Weights of a small GPT-style language model, trained from scratch on English Wikipedia.
Size: 2 heads of 128 (1 for keys and values), vocabulary 5077.
Architecture: RMSNorm before each block, rotary positions, no biases in attention or MLP.
Training: a variant of Muon for these matrices, 597M tokens, 9116 steps.
Each number is 50 + 12 x the weight over its row's rms, rounded and kept within 0 to 99. Layers, rows and columns count from 0. The size before them is the row's rms in percent of the matrix's.

# down: layer 5 MLP down (transposed), 704x256, rms 0.264, rows 228-262, columns 128-191
# gate: layer 5 MLP gate, 704x256, rms 0.141, rows 229-263, columns 128-191
# up: layer 5 MLP up, 704x256, rms 0.142, rows 229-263, columns 128-191
down228 089:56 28 65 57 57 59 60 52 56 57 44 55 68 51 37 60 53 65 58 48 55 79 48 40 59 24 51 36 31 49 40 63 63 41 52 45 40 52 38 55 43 53 45 42 63 35 54 53 45 40 15 50 53 46 47 57 32 62 59 33 49 54 43 43
gate229 094:50 62 46 69 49 48 40 33 69 71 51 31 50 47 56 57 51 81 48 47 43 64 48 48 53 47 54 44 40 50 65 66 42 53 44 70 53 56 50 63 54 43 51 27 71 51 58 40 44 42 37 52 41 63 57 47 44 65 28 53 45 70 54 53
up229 095:76 53 65 55 43 39 45 51 48 47 66 33 21 44 46 39 48 55 45 45 52 53 65 54 35 31 58 35 40 47 48 76 52 50 55 46 36 33 45 64 72 57 40 14 44 56 43 43 69 40 53 58 57 69 50 74 60 54 42 59 63 61 39 37
down229 092:35 29 42 35 46 26 49 30 53 36 58 55 51 51 42 55 59 44 72 54 64 69 55 65 53 66 35 56 51 42 45 41 45 59 33 42 64 23 63 20 44 29 58 54 58 55 37 28 35 29 36 55 62 43 37 60 46 37 66 49 68 45 65 55
gate230 099:37 52 27 54 56 53 52 51 51 58 51 43 44 64 58 41 51 45 32 60 36 45 60 52 66 59 63 44 52 53 40 63 28 56 37 53 34 36 52 46 19 33 68 48 46 55 49 49 48 59 54 57 40 59 46 53 43 18 52 42 57 58 34 65
up230 099:65 57 58 50 51 41 40 56 47 39 61 54 53 55 51 29 49 56 78 62 38 62 53 46 40 27 34 52 67 49 61 42 51 16 57 51 52 36 46 52 90 49 45 52 27 49 77 55 72 40 52 51 46 38 24 49 16 50 75 54 42 57 42 62
down230 093:50 64 50 40 62 65 65 38 48 38 58 62 46 20 58 57 52 56 43 11 48 52 37 62 36 80 38 52 52 38 55 53 52 50 41 64 34 71 47 51 47 27 38 33 67 40 29 32 50 55 44 57 60 53 61 52 37 54 33 50 41 50 57 42
gate231 100:33 42 53 66 29 89 50 59 53 43 61 71 59 27 50 85 59 76 46 30 55 30 36 81 66 55 44 58 46 53 52 51 47 56 49 57 40 55 72 56 65 56 55 59 47 39 30 52 41 53 53 61 20 49 37 36 59 46 49 46 40 39 34 52
up231 098:59 45 32 83 49 47 54 50 42 24 32 36 54 67 57 55 54 58 47 60 59 66 43 53 57 59 70 45 43 40 41 44 53 18 55 35 44 48 22 40 42 36 74 46 62 54 47 40 76 47 40 68 36 43 56 47 79 47 47 62 44 26 39 38
down231 097:45 47 41 49 70 48 42 60 50 52 65 35 56 61 57 34 50 45 66 53 35 79 85 53 35 46 62 44 52 53 55 61 37 29 44 40 40 31 45 53 41 31 44 60 60 47 53 33 48 43 45 49 80 49 44 51 51 40 51 59 54 64 59 56
gate232 100:32 36 51 48 29 30 47 30 57 58 70 25 42 58 51 45 67 44 39 34 60 39 57 41 35 40 29 21 69 72 55 25 47 60 46 60 45 70 69 41 50 48 39 46 48 45 55 47 45 69 51 58 54 57 57 43 61 40 49 44 48 70 49 55
up232 100:76 50 51 50 34 37 77 27 32 61 48 49 50 37 70 56 52 44 36 45 72 62 56 30 43 48 35 44 61 58 57 33 72 35 69 42 64 68 32 28 42 36 66 58 52 63 52 72 51 36 39 20 55 35 45 51 53 47 56 54 50 58 57 48
down232 098:34 37 56 41 55 44 50 47 43 48 50 36 56 46 68 68 83 37 41 70 30 38 39 53 55 51 54 46 50 54 76 33 56 50 62 54 45 76 43 58 57 50 55 42 42 56 66 58 54 47 48 58 40 57 57 50 41 35 46 60 47 31 54 51
gate233 103:51 47 30 42 50 43 34 40 54 35 54 47 35 51 41 48 54 36 40 52 43 35 41 26 50 23 30 58 62 48 35 56 44 63 64 39 51 54 60 54 55 64 54 48 12 54 80 42 35 64 64 60 56 44 60 53 39 60 49 43 58 53 72 43
up233 102:39 79 53 61 49 65 62 62 44 59 46 30 48 61 47 63 47 37 44 46 47 59 51 59 52 49 66 38 44 62 52 49 41 61 39 56 70 49 56 55 58 41 48 54 38 82 28 44 70 50 47 42 60 50 50 41 50 52 59 35 63 62 52 41
down233 102:41 21 59 59 51 72 44 58 29 71 68 46 39 56 46 62 61 43 64 48 63 56 64 39 61 53 41 45 44 37 55 43 48 42 57 47 46 30 56 63 38 36 51 56 19 43 39 47 70 37 51 72 50 36 53 42 41 45 58 46 66 60 50 65
gate234 099:70 50 36 67 61 48 36 57 38 62 46 40 22 69 61 38 59 78 56 61 65 58 33 55 56 49 49 69 38 62 41 48 52 32 84 51 61 52 48 47 59 47 54 39 49 76 74 57 56 56 60 62 68 36 52 51 56 43 52 46 65 58 61 68
up234 098:65 57 39 40 48 40 34 31 56 59 58 67 42 52 47 60 52 69 43 46 53 49 47 65 51 59 61 40 30 39 48 46 60 62 32 29 37 19 50 45 72 56 49 55 55 63 57 52 64 57 61 49 46 60 50 57 50 52 40 44 50 42 53 71
down234 100:50 35 48 29 68 58 59 20 60 68 26 44 54 55 42 46 59 43 74 20 47 57 47 50 48 57 57 37 62 37 62 68 62 50 48 45 64 73 52 55 44 29 36 48 57 65 27 23 55 47 53 55 49 44 49 63 58 57 44 67 65 53 53 33
gate235 099:69 45 33 30 37 53 55 38 46 69 47 57 51 48 49 28 58 43 26 65 53 50 37 65 43 66 37 42 67 38 41 41 57 42 54 35 34 60 39 44 29 38 29 43 41 52 40 48 44 50 52 55 37 66 50 58 50 56 39 58 51 60 39 32
up235 107:46 77 50 32 47 57 59 50 60 47 38 46 85 42 61 46 71 47 37 51 42 53 30 29 77 44 61 64 66 48 61 57 49 69 30 65 55 65 32 62 58 72 57 70 35 61 44 41 53 63 62 36 53 48 56 46 56 28 36 53 56 55 58 75
down235 108:40 51 54 49 59 37 64 44 41 55 55 38 64 52 35 67 12 60 51 45 59 29 60 41 46 56 58 46 47 34 54 59 37 49 50 84 45 50 27 26 58 47 61 63 44 60 31 41 32 32 50 76 43 47 61 48 66 40 74 38 44 60 51 37
gate236 094:49 39 49 20 36 53 61 43 69 34 44 56 43 41 48 66 68 60 43 63 40 63 32 43 32 46 73 45 42 49 68 32 50 65 61 75 66 54 58 59 61 41 50 47 53 42 46 58 65 50 57 73 47 48 68 48 64 62 56 44 58 53 57 37
up236 088:41 63 46 42 31 53 38 49 71 54 46 41 63 68 45 26 48 56 28 42 60 44 39 56 50 69 38 67 78 42 50 47 57 69 51 58 29 33 24 61 51 49 29 50 50 47 42 52 42 40 38 44 61 58 51 53 72 63 57 28 51 43 44 70
down236 084:56 46 53 27 39 52 69 41 57 47 45 72 35 57 60 66 65 50 64 67 31 72 41 47 51 45 46 61 45 53 50 26 41 44 58 60 63 62 69 67 66 62 65 56 70 47 58 62 52 59 35 44 57 42 56 39 53 36 49 65 70 38 50 25
gate237 105:50 63 63 48 55 47 38 51 58 47 34 64 44 42 63 52 47 44 66 49 59 63 56 37 45 44 42 58 34 54 60 43 26 52 48 63 49 51 48 77 46 54 48 43 58 44 41 58 60 70 67 71 49 77 43 74 60 36 27 42 45 59 50 56
up237 095:72 31 34 55 48 64 51 45 37 40 70 44 70 57 43 52 29 74 57 25 47 65 51 34 56 59 77 28 56 53 47 63 56 41 56 26 58 22 44 40 61 30 51 51 30 50 64 53 36 46 55 70 29 29 53 71 30 42 74 67 36 73 31 44
down237 097:53 59 56 35 50 53 50 77 58 38 42 50 49 48 47 50 59 30 43 55 41 48 27 42 58 52 45 47 31 67 43 43 31 39 42 72 46 50 49 68 52 81 55 42 58 41 31 61 60 54 63 47 41 87 61 56 62 42 28 58 48 40 50 52
gate238 104:51 40 40 52 75 49 41 25 48 42 51 54 62 35 45 52 37 42 32 56 55 65 39 47 47 60 41 27 44 57 52 47 69 33 42 39 60 56 35 33 51 35 49 39 32 63 59 66 41 38 48 52 48 51 33 31 31 48 56 40 44 44 32 64
up238 103:52 62 57 34 56 45 38 51 51 30 55 62 60 56 62 24 67 43 61 53 24 56 33 32 64 48 42 55 55 61 64 42 42 37 54 37 48 57 49 65 63 46 45 48 42 53 44 34 68 60 46 34 64 35 47 44 68 62 49 48 61 55 74 22
down238 106:65 67 53 59 71 22 79 43 47 47 46 60 73 35 56 33 45 52 55 64 53 63 19 60 39 67 34 44 66 35 60 62 70 40 26 51 57 54 38 43 21 41 39 52 27 52 41 52 66 37 43 43 59 31 56 58 62 43 62 44 41 60 42 64
gate239 100:50 54 34 51 44 46 57 50 34 48 54 56 45 52 57 38 50 50 56 52 54 42 27 45 51 60 42 44 36 74 38 33 53 47 36 65 62 64 66 54 62 47 41 52 49 53 21 62 40 57 54 37 59 61 68 50 59 29 44 60 30 61 61 54
up239 105:40 43 64 61 44 41 55 46 56 64 65 56 43 48 64 52 56 57 32 28 53 42 64 49 38 35 49 51 59 75 60 46 48 39 36 47 51 80 52 46 35 78 52 19 45 60 67 46 58 47 49 49 49 65 51 51 55 53 51 65 44 47 57 56
down239 104:64 64 37 30 38 45 48 67 50 47 16 43 57 67 40 78 44 71 64 65 54 32 34 76 36 66 51 59 36 61 55 28 45 59 61 56 41 51 61 53 53 57 51 64 69 62 61 47 51 40 61 49 41 44 38 42 69 54 36 62 60 71 58 52
gate240 105:61 38 58 47 48 20 53 55 59 40 41 74 48 53 46 48 46 47 79 40 43 52 48 40 39 47 50 46 43 53 59 43 48 32 39 24 52 47 64 47 36 44 28 53 78 31 70 45 46 36 50 68 55 45 70 39 75 44 60 59 46 61 47 61
up240 104:57 19 51 72 43 42 32 37 44 64 52 59 44 49 64 66 24 34 45 40 55 30 41 57 59 45 53 29 52 55 70 75 58 42 43 33 56 38 34 42 26 62 55 30 62 34 50 63 63 56 39 45 73 41 47 64 48 43 56 54 49 37 58 43
down240 100:43 69 57 53 44 34 63 44 63 31 62 40 57 52 45 52 60 37 44 87 51 52 53 49 48 63 56 41 50 72 55 42 44 40 50 55 47 38 48 52 51 57 61 61 40 63 49 40 41 15 40 66 48 53 53 55 31 48 57 60 46 60 35 46
gate241 092:42 40 58 44 47 54 54 36 45 44 46 62 45 63 49 64 43 46 51 39 65 41 61 38 38 56 58 74 41 29 47 45 66 45 36 36 35 58 61 43 46 49 58 39 47 35 58 35 59 71 71 57 33 37 47 49 42 51 66 56 51 40 55 43
up241 088:27 61 39 51 44 48 50 39 45 57 55 41 60 40 20 40 45 54 56 42 59 42 44 38 48 62 59 52 45 46 61 48 28 52 59 44 47 69 51 31 58 52 75 45 44 30 64 48 53 52 64 64 51 48 51 57 50 44 47 50 43 52 65 60
down241 092:70 49 62 50 51 37 44 70 45 70 45 46 66 54 64 58 48 57 56 40 16 58 55 47 62 56 60 57 48 38 52 54 49 77 70 72 50 40 57 59 44 45 29 61 47 60 43 73 44 39 56 44 59 63 38 44 64 51 48 42 50 61 41 35
gate242 109:33 35 52 39 54 34 54 56 55 45 60 68 43 59 25 35 37 51 44 42 38 53 48 61 69 40 59 66 50 44 55 40 52 65 58 39 66 46 52 44 31 50 52 63 39 51 48 54 42 58 66 51 67 51 44 49 54 63 60 39 47 54 54 39
up242 104:71 53 34 49 56 58 60 55 54 45 65 63 49 66 50 57 43 38 65 53 69 69 54 49 65 53 47 68 50 23 61 56 52 40 42 48 50 62 51 49 60 34 51 67 47 25 46 49 37 44 49 52 23 30 55 54 35 51 53 45 12 39 65 46
down242 103:45 61 80 60 68 29 39 63 45 42 41 59 45 34 39 41 69 32 31 42 48 49 50 48 48 47 48 52 78 54 21 50 41 38 74 54 55 67 49 68 53 40 37 57 44 49 64 61 42 65 33 49 48 51 40 60 47 62 56 71 48 34 23 70
gate243 097:56 58 42 28 51 47 36 55 58 54 57 55 42 53 65 51 66 35 33 70 42 63 47 23 36 57 41 76 52 45 46 44 50 50 50 63 60 55 65 40 43 43 52 52 45 50 60 43 29 45 51 70 39 55 44 41 43 52 48 51 39 75 66 44
up243 098:66 56 40 48 42 39 74 50 71 60 36 47 48 45 62 57 46 48 50 41 64 59 41 33 53 44 46 48 42 46 47 48 42 77 59 62 53 47 49 48 52 43 41 37 57 45 49 65 53 51 57 26 51 17 32 50 79 45 60 47 47 50 33 34
down243 096:60 31 67 55 46 51 39 45 42 48 28 43 34 55 35 47 74 77 32 48 34 71 43 44 55 50 53 31 56 51 44 53 63 47 26 54 53 56 52 45 56 57 56 59 54 46 40 53 37 54 43 62 58 50 54 60 31 45 30 40 68 61 55 47
gate244 100:50 63 69 68 45 49 42 42 21 59 51 53 40 77 44 22 59 40 40 54 22 24 45 33 59 61 38 45 50 59 73 44 63 51 68 69 35 34 39 55 46 46 49 48 59 44 49 44 40 48 48 56 21 66 56 44 43 48 59 72 52 60 48 48
up244 114:33 39 55 61 48 42 29 60 31 57 50 56 36 73 65 46 44 33 47 60 53 60 54 22 63 50 46 52 21 39 51 45 48 55 74 38 61 66 51 67 25 55 60 44 75 48 34 50 31 45 67 43 47 46 29 43 43 45 37 50 38 58 54 43
down244 114:46 35 37 58 65 30 39 40 54 75 40 54 40 43 66 48 35 72 56 16 49 52 49 56 30 54 26 74 45 63 55 69 47 53 65 42 72 54 33 56 39 45 46 62 42 60 39 69 30 57 64 65 53 43 41 46 48 36 49 16 38 45 43 40
gate245 091:44 53 37 37 24 72 49 48 59 42 72 69 50 42 35 70 66 36 51 58 76 55 55 46 41 58 64 20 56 27 77 57 61 46 53 44 35 42 53 46 55 65 35 53 69 47 43 48 47 40 66 67 46 55 67 58 38 30 53 41 38 60 50 43
up245 088:43 51 37 53 50 67 46 47 60 75 54 47 64 37 54 69 53 68 80 58 27 52 54 65 39 69 73 47 68 48 56 36 59 23 44 26 39 61 49 49 77 36 75 45 43 38 44 62 44 71 57 58 63 62 44 64 59 82 58 41 59 76 41 34
down245 089:49 40 57 43 45 33 65 42 35 42 31 39 27 31 62 43 55 44 43 47 76 31 37 35 18 38 41 59 34 59 42 58 56 71 54 59 65 56 54 50 37 59 39 53 56 65 56 58 42 43 68 58 62 53 42 31 49 24 39 72 59 37 49 61
gate246 096:54 49 58 39 51 37 44 54 45 48 41 36 58 47 44 59 65 35 33 40 36 51 49 67 55 55 55 49 52 37 49 35 48 55 54 39 48 45 40 23 60 38 52 40 41 36 63 29 44 49 43 60 19 45 56 41 81 36 73 56 55 68 54 43
up246 102:57 61 41 62 63 50 61 57 26 60 40 64 54 35 50 52 57 43 53 27 59 46 64 36 55 56 59 54 25 33 54 56 58 48 54 38 51 47 43 51 41 59 53 36 42 40 54 57 54 35 57 61 69 42 59 47 45 51 63 44 29 44 61 43
down246 104:57 59 54 37 74 49 50 53 59 43 38 49 60 50 56 57 69 49 44 40 57 63 63 39 51 50 61 61 47 64 49 49 40 30 64 57 68 74 43 77 42 52 54 39 62 64 48 52 44 39 55 60 64 64 43 58 30 58 45 51 45 47 69 39
gate247 104:33 61 41 49 62 52 49 56 45 53 49 44 56 42 69 52 51 58 54 76 56 54 28 53 43 60 62 54 52 52 26 36 49 54 55 59 56 48 66 57 32 33 11 39 69 50 53 60 44 46 57 38 28 40 50 64 40 47 44 62 49 46 53 43
up247 100:57 24 43 23 68 70 59 49 37 45 58 34 45 22 42 43 48 55 48 47 51 64 31 73 74 36 54 54 46 46 43 50 40 37 35 39 61 56 65 62 59 60 53 62 58 45 47 66 43 45 69 49 48 28 45 40 52 74 64 28 67 48 55 37
down247 100:44 55 64 56 61 23 61 37 55 48 21 59 65 37 45 41 71 62 54 46 53 65 69 59 44 43 41 55 46 61 31 68 41 36 65 51 51 40 41 48 60 58 47 56 56 54 55 53 32 76 48 61 46 47 18 47 62 47 39 29 37 39 45 50
gate248 096:61 40 46 40 44 60 10 58 38 44 63 36 71 53 42 35 50 51 45 51 64 54 70 46 64 42 66 69 49 50 53 75 58 53 49 74 38 54 62 57 69 38 24 67 44 63 37 53 58 39 44 22 45 60 46 50 58 44 44 58 60 48 60 56
up248 103:51 43 32 45 33 40 54 55 66 36 58 30 52 57 59 25 80 44 45 51 44 59 47 62 57 48 57 74 34 48 72 47 61 58 57 56 21 32 56 63 53 43 47 44 44 63 43 54 49 53 58 54 57 41 28 36 50 31 35 51 56 45 31 59
down248 100:36 57 36 42 68 58 62 38 45 58 46 55 45 87 64 54 50 41 49 38 70 34 39 51 34 55 67 43 46 54 46 71 38 52 68 59 37 40 52 30 37 32 45 55 44 37 72 37 51 72 58 58 59 48 41 71 32 50 67 35 47 51 49 53
gate249 094:00 28 28 46 34 36 61 65 66 32 42 57 44 44 72 48 54 29 36 31 54 49 24 48 45 48 59 52 70 50 25 34 51 72 44 49 62 60 43 31 40 38 39 42 64 38 60 59 53 62 30 53 39 41 61 51 62 60 41 39 41 49 47 57
up249 097:60 51 45 40 47 44 23 27 52 68 24 40 60 44 62 36 39 36 44 45 60 42 60 69 58 40 59 71 37 51 40 57 41 43 54 54 64 62 62 63 38 61 50 61 57 53 55 45 46 46 60 58 33 48 52 47 31 47 34 39 41 51 68 53
down249 102:52 42 31 75 69 39 61 48 32 41 61 45 40 63 61 55 38 42 51 55 53 44 82 53 44 52 35 57 52 50 73 53 56 51 72 56 35 54 50 52 54 78 21 43 56 36 65 42 56 60 49 81 54 47 50 46 32 39 48 49 42 70 60 47
gate250 098:44 46 45 52 52 69 42 63 34 51 71 42 66 61 53 62 41 42 50 59 61 37 41 31 29 77 23 41 56 50 34 45 62 49 54 52 61 57 53 55 38 35 35 48 45 41 57 42 49 49 32 53 61 50 30 56 62 62 56 65 39 28 55 29
up250 111:43 50 35 30 62 59 29 77 54 54 62 57 57 62 52 43 54 80 50 52 45 57 31 50 47 60 49 48 52 49 35 52 40 46 53 39 42 61 66 36 54 61 29 54 67 63 41 60 55 33 48 36 44 61 49 51 62 55 52 37 48 50 44 58
down250 109:47 62 49 59 67 50 63 54 34 47 36 68 63 61 63 51 69 62 58 53 38 43 70 56 66 59 49 45 47 52 63 69 64 30 45 48 52 37 51 47 65 44 41 37 42 64 68 53 46 55 58 60 47 36 63 36 46 46 55 59 52 38 47 29
gate251 100:55 57 54 23 35 35 39 58 43 67 55 47 44 59 42 55 41 64 46 39 43 48 46 47 43 54 48 49 63 63 46 61 72 57 31 37 49 32 53 39 66 35 60 53 61 35 69 32 38 61 36 31 61 26 56 40 69 37 61 47 53 35 51 48
up251 091:51 38 39 42 57 67 48 47 48 64 61 55 46 53 33 28 28 37 56 38 57 42 51 50 23 47 44 62 85 64 48 53 42 60 49 55 61 43 65 55 60 51 77 52 45 37 49 46 36 66 52 33 35 32 64 38 39 57 50 49 46 49 46 60
down251 101:45 45 39 63 44 50 44 52 43 51 52 47 50 59 49 62 55 37 64 44 49 47 62 40 66 47 52 60 14 39 56 64 54 54 46 43 50 56 39 29 43 42 43 66 34 45 39 70 50 59 58 55 48 28 55 57 41 47 45 48 75 38 39 60
gate252 096:52 56 53 50 39 57 23 47 54 63 54 54 45 79 61 26 34 43 55 65 53 46 47 55 58 41 60 61 44 37 44 45 75 61 71 70 44 62 47 60 47 68 34 54 40 54 65 41 59 49 39 46 48 55 50 58 28 58 52 51 29 49 56 44
up252 107:58 21 43 73 52 55 42 77 51 69 65 57 65 71 43 50 54 44 47 46 53 65 54 67 73 49 64 43 59 47 60 45 58 52 43 46 56 43 39 33 52 58 52 41 46 16 33 50 59 78 58 24 60 57 58 56 32 49 58 57 62 43 69 40
down252 109:63 38 38 62 45 50 46 52 53 52 72 47 74 54 27 70 44 54 58 56 63 55 45 36 57 25 54 42 54 76 41 56 35 70 42 39 47 35 64 48 48 32 78 57 36 21 36 38 68 58 60 22 54 57 59 84 43 45 43 25 38 52 53 53
gate253 093:66 39 36 45 29 66 47 36 53 58 51 52 35 55 75 59 42 42 50 45 48 39 47 46 50 42 43 51 43 37 49 62 47 52 45 42 38 53 48 64 57 56 30 48 52 46 68 37 52 54 65 42 62 35 45 51 46 62 47 52 60 64 45 55
up253 092:37 83 55 39 40 75 48 57 35 74 42 41 57 45 49 59 60 44 36 36 64 22 52 82 38 53 55 56 63 48 25 60 66 43 59 31 61 39 28 30 67 71 56 61 34 30 50 50 56 38 55 42 41 41 55 37 52 52 37 64 37 47 50 40
down253 100:57 58 26 56 38 38 67 42 73 29 38 52 35 55 66 70 56 37 59 62 36 59 49 43 60 41 55 39 49 42 71 55 50 41 42 65 37 55 57 54 30 42 58 37 49 49 62 44 53 59 44 58 74 39 27 72 55 68 52 45 59 36 70 27
gate254 093:40 62 50 34 50 68 62 48 61 53 65 41 63 42 63 49 52 40 60 39 45 51 31 53 32 48 42 50 64 41 54 39 45 72 61 65 56 50 57 45 60 61 50 67 65 41 43 45 41 70 44 30 49 42 39 50 51 58 65 28 46 32 61 48
up254 092:35 41 38 42 39 36 62 39 42 40 63 44 74 45 44 59 42 50 70 54 61 39 50 56 35 76 35 43 66 52 52 37 54 24 44 47 60 51 41 38 51 38 53 53 50 45 60 51 35 75 34 32 50 41 36 63 43 55 53 71 40 41 41 47
down254 096:78 36 63 55 46 32 28 45 47 49 47 48 31 35 33 43 56 49 54 62 47 50 55 38 48 58 53 40 50 51 54 59 36 50 64 45 37 39 64 63 37 39 44 51 52 69 51 59 46 42 67 63 39 50 65 59 57 48 32 79 42 42 41 68
gate255 101:48 56 59 34 47 57 45 63 49 54 60 53 51 56 51 34 52 41 27 39 76 35 53 66 54 43 74 47 29 52 59 58 32 57 49 64 51 46 37 37 31 49 72 62 49 59 27 63 50 52 51 47 29 51 76 62 50 45 63 45 37 49 52 38
up255 097:36 64 34 46 28 52 61 41 50 65 61 64 43 62 46 51 49 66 48 40 35 59 55 39 41 46 56 57 42 70 44 41 27 53 50 38 56 39 41 68 25 51 55 30 58 50 60 57 42 42 48 35 56 42 55 54 20 46 53 70 42 42 48 59
down255 099:56 48 48 52 56 61 47 44 60 30 83 43 58 55 49 40 47 34 49 43 52 53 37 46 49 41 62 35 36 54 76 36 50 41 32 62 50 33 50 30 46 62 31 59 57 65 44 47 37 39 65 65 55 55 59 63 51 42 32 34 58 53 48 35
gate256 096:34 73 61 46 80 47 56 47 82 75 66 64 62 52 26 47 37 28 56 55 48 57 40 53 34 69 54 50 50 52 63 61 28 51 62 44 60 47 49 36 39 48 49 50 68 57 57 60 36 61 74 56 68 49 36 53 43 51 44 43 40 23 38 62
up256 093:41 51 49 63 62 43 52 40 59 40 57 39 43 55 62 42 46 77 66 79 43 52 54 54 35 44 38 56 72 27 36 58 60 55 54 47 49 63 65 29 49 40 28 62 54 79 53 65 50 48 63 57 40 59 62 42 45 68 51 63 45 42 52 31
down256 094:44 66 48 41 45 23 37 54 50 66 39 56 58 48 48 59 60 40 44 33 44 49 50 67 35 42 50 50 28 52 54 62 63 36 67 53 69 52 59 49 57 34 54 53 53 42 45 37 43 57 35 49 48 38 52 61 63 37 63 12 51 53 39 41
gate257 093:53 49 42 44 47 56 49 49 49 54 55 32 38 68 58 48 40 41 58 42 50 51 52 72 57 36 60 65 52 61 51 42 59 47 19 52 48 50 51 67 20 58 53 29 53 48 44 42 62 66 79 55 51 49 37 36 52 54 53 44 35 69 51 40
up257 091:47 55 46 72 50 50 55 38 38 62 70 38 40 60 69 49 52 46 47 48 48 46 58 60 60 66 57 29 19 80 59 38 58 60 57 45 63 70 36 66 64 54 43 65 52 56 50 51 39 50 47 34 48 46 50 57 54 44 38 49 52 25 38 64
down257 096:31 53 25 55 34 44 49 42 46 71 49 31 15 49 56 42 43 49 40 47 62 63 48 56 54 49 62 69 47 70 50 33 21 40 35 48 62 58 50 45 31 64 50 55 60 44 52 29 57 62 64 54 57 39 51 39 56 31 38 26 65 49 47 55
gate258 100:41 25 41 61 49 70 55 22 59 43 60 26 55 47 39 75 64 48 48 31 29 37 68 67 41 71 41 41 50 36 45 55 47 51 53 69 35 45 54 58 56 59 34 55 38 64 61 67 51 43 41 69 37 47 60 59 49 55 44 67 45 51 43 61
up258 099:45 52 53 29 82 38 54 53 41 49 65 34 46 46 42 53 40 53 67 56 48 20 45 60 59 36 43 54 64 53 31 40 27 18 50 60 60 39 35 55 78 40 57 50 29 56 35 45 43 75 47 53 37 64 36 39 36 47 41 55 56 58 44 32
down258 099:35 40 65 55 38 37 72 47 44 61 28 27 52 45 52 58 65 66 53 68 82 52 62 51 54 49 57 46 36 41 49 57 70 28 52 38 56 41 59 31 33 47 55 59 52 45 59 51 61 46 46 28 51 33 51 37 40 56 53 38 49 69 50 59
gate259 097:43 42 52 42 56 67 62 34 51 49 67 92 57 45 58 51 46 40 66 51 35 50 62 52 65 55 59 33 52 46 37 57 66 26 62 41 57 46 37 38 37 59 30 54 56 31 73 54 57 46 29 53 36 44 49 52 41 49 60 36 47 24 62 47
up259 112:34 43 56 53 46 51 50 67 46 63 44 57 64 28 53 48 45 56 50 40 46 60 48 62 68 67 41 48 37 61 45 72 64 34 74 12 45 70 48 62 42 62 54 42 31 58 41 33 52 33 51 46 58 74 54 58 48 60 49 63 66 57 49 60
down259 115:37 61 51 60 29 42 36 51 46 59 41 23 48 45 47 57 56 54 57 37 64 63 45 44 51 54 36 62 41 61 55 76 67 48 70 33 48 65 53 53 52 36 62 45 32 55 59 56 71 23 46 54 53 69 67 44 47 64 40 64 66 69 39 53
gate260 095:61 58 51 60 56 71 60 50 57 58 58 61 41 52 57 16 44 65 47 46 50 56 69 40 63 52 50 33 53 53 61 49 49 49 53 50 61 36 32 39 61 48 24 45 67 81 70 40 27 45 43 56 59 51 47 52 77 70 41 48 45 51 34 39
up260 103:49 60 54 60 33 63 37 60 38 40 38 45 31 48 74 42 60 46 54 45 47 42 24 46 32 38 30 44 28 55 45 72 41 52 62 20 53 58 16 58 30 42 45 48 47 41 35 49 41 40 50 46 51 41 38 53 34 20 47 42 65 63 56 52
down260 104:48 60 55 48 44 54 42 56 52 73 61 61 55 42 56 44 48 55 35 49 69 45 54 42 50 54 31 41 64 62 61 68 56 78 44 39 52 49 45 49 39 31 55 46 58 47 57 39 31 57 42 55 33 44 44 62 47 54 39 67 53 61 48 46
gate261 107:44 44 76 43 57 57 51 63 72 57 62 56 42 44 60 46 45 53 70 46 50 58 58 53 63 52 53 48 36 54 50 60 39 38 59 59 58 48 56 62 64 41 49 58 42 47 46 42 65 49 54 57 55 41 45 42 52 34 44 37 60 33 60 76
up261 104:48 67 48 48 48 54 59 39 63 39 55 63 32 57 45 29 52 58 43 32 62 52 65 57 54 33 52 62 56 68 56 59 42 39 78 41 62 43 37 55 69 45 52 31 58 48 52 59 46 37 41 79 46 34 45 40 38 42 46 25 19 55 30 50
down261 107:64 57 31 36 43 57 49 54 45 69 32 47 74 49 40 60 34 35 66 42 67 57 53 50 66 39 52 62 46 49 23 51 45 40 56 57 17 36 42 53 61 52 60 47 47 56 56 39 33 71 63 44 48 42 49 57 68 53 37 40 34 42 54 52
gate262 101:43 57 77 31 40 43 54 56 62 47 33 40 43 60 68 36 57 46 51 30 53 42 57 54 44 61 66 43 54 53 53 59 37 70 54 46 74 40 67 62 69 45 55 54 57 44 24 41 27 38 44 46 47 31 45 35 49 48 45 65 44 38 38 31
up262 100:39 70 59 58 55 57 48 52 69 75 42 51 41 74 55 43 39 49 57 36 50 54 53 71 46 49 37 49 29 60 45 52 42 69 61 44 70 38 41 55 67 47 59 46 60 68 72 58 43 60 45 52 44 76 42 45 17 66 53 38 56 35 43 48
down262 100:49 66 30 39 44 41 38 49 56 54 41 68 65 66 46 56 49 47 58 58 53 43 70 47 75 52 47 50 37 42 34 55 54 52 51 52 49 64 40 40 60 38 44 45 48 55 57 36 48 49 81 57 56 35 44 56 61 44 45 31 59 67 51 32
gate263 096:64 56 49 53 51 70 64 59 49 51 34 64 48 33 54 56 51 48 60 36 73 55 68 50 53 34 45 35 54 60 80 51 65 70 50 61 65 48 57 69 46 46 51 63 52 63 55 39 45 55 60 59 37 58 40 65 51 44 37 48 46 50 53 69
up263 098:55 55 41 46 21 51 55 45 34 37 49 64 43 69 27 59 68 45 40 49 38 40 62 46 32 41 42 62 61 34 52 69 59 55 64 60 61 65 58 64 39 50 55 44 36 46 36 55 40 67 38 52 54 50 70 39 09 59 55 38 60 40 37 76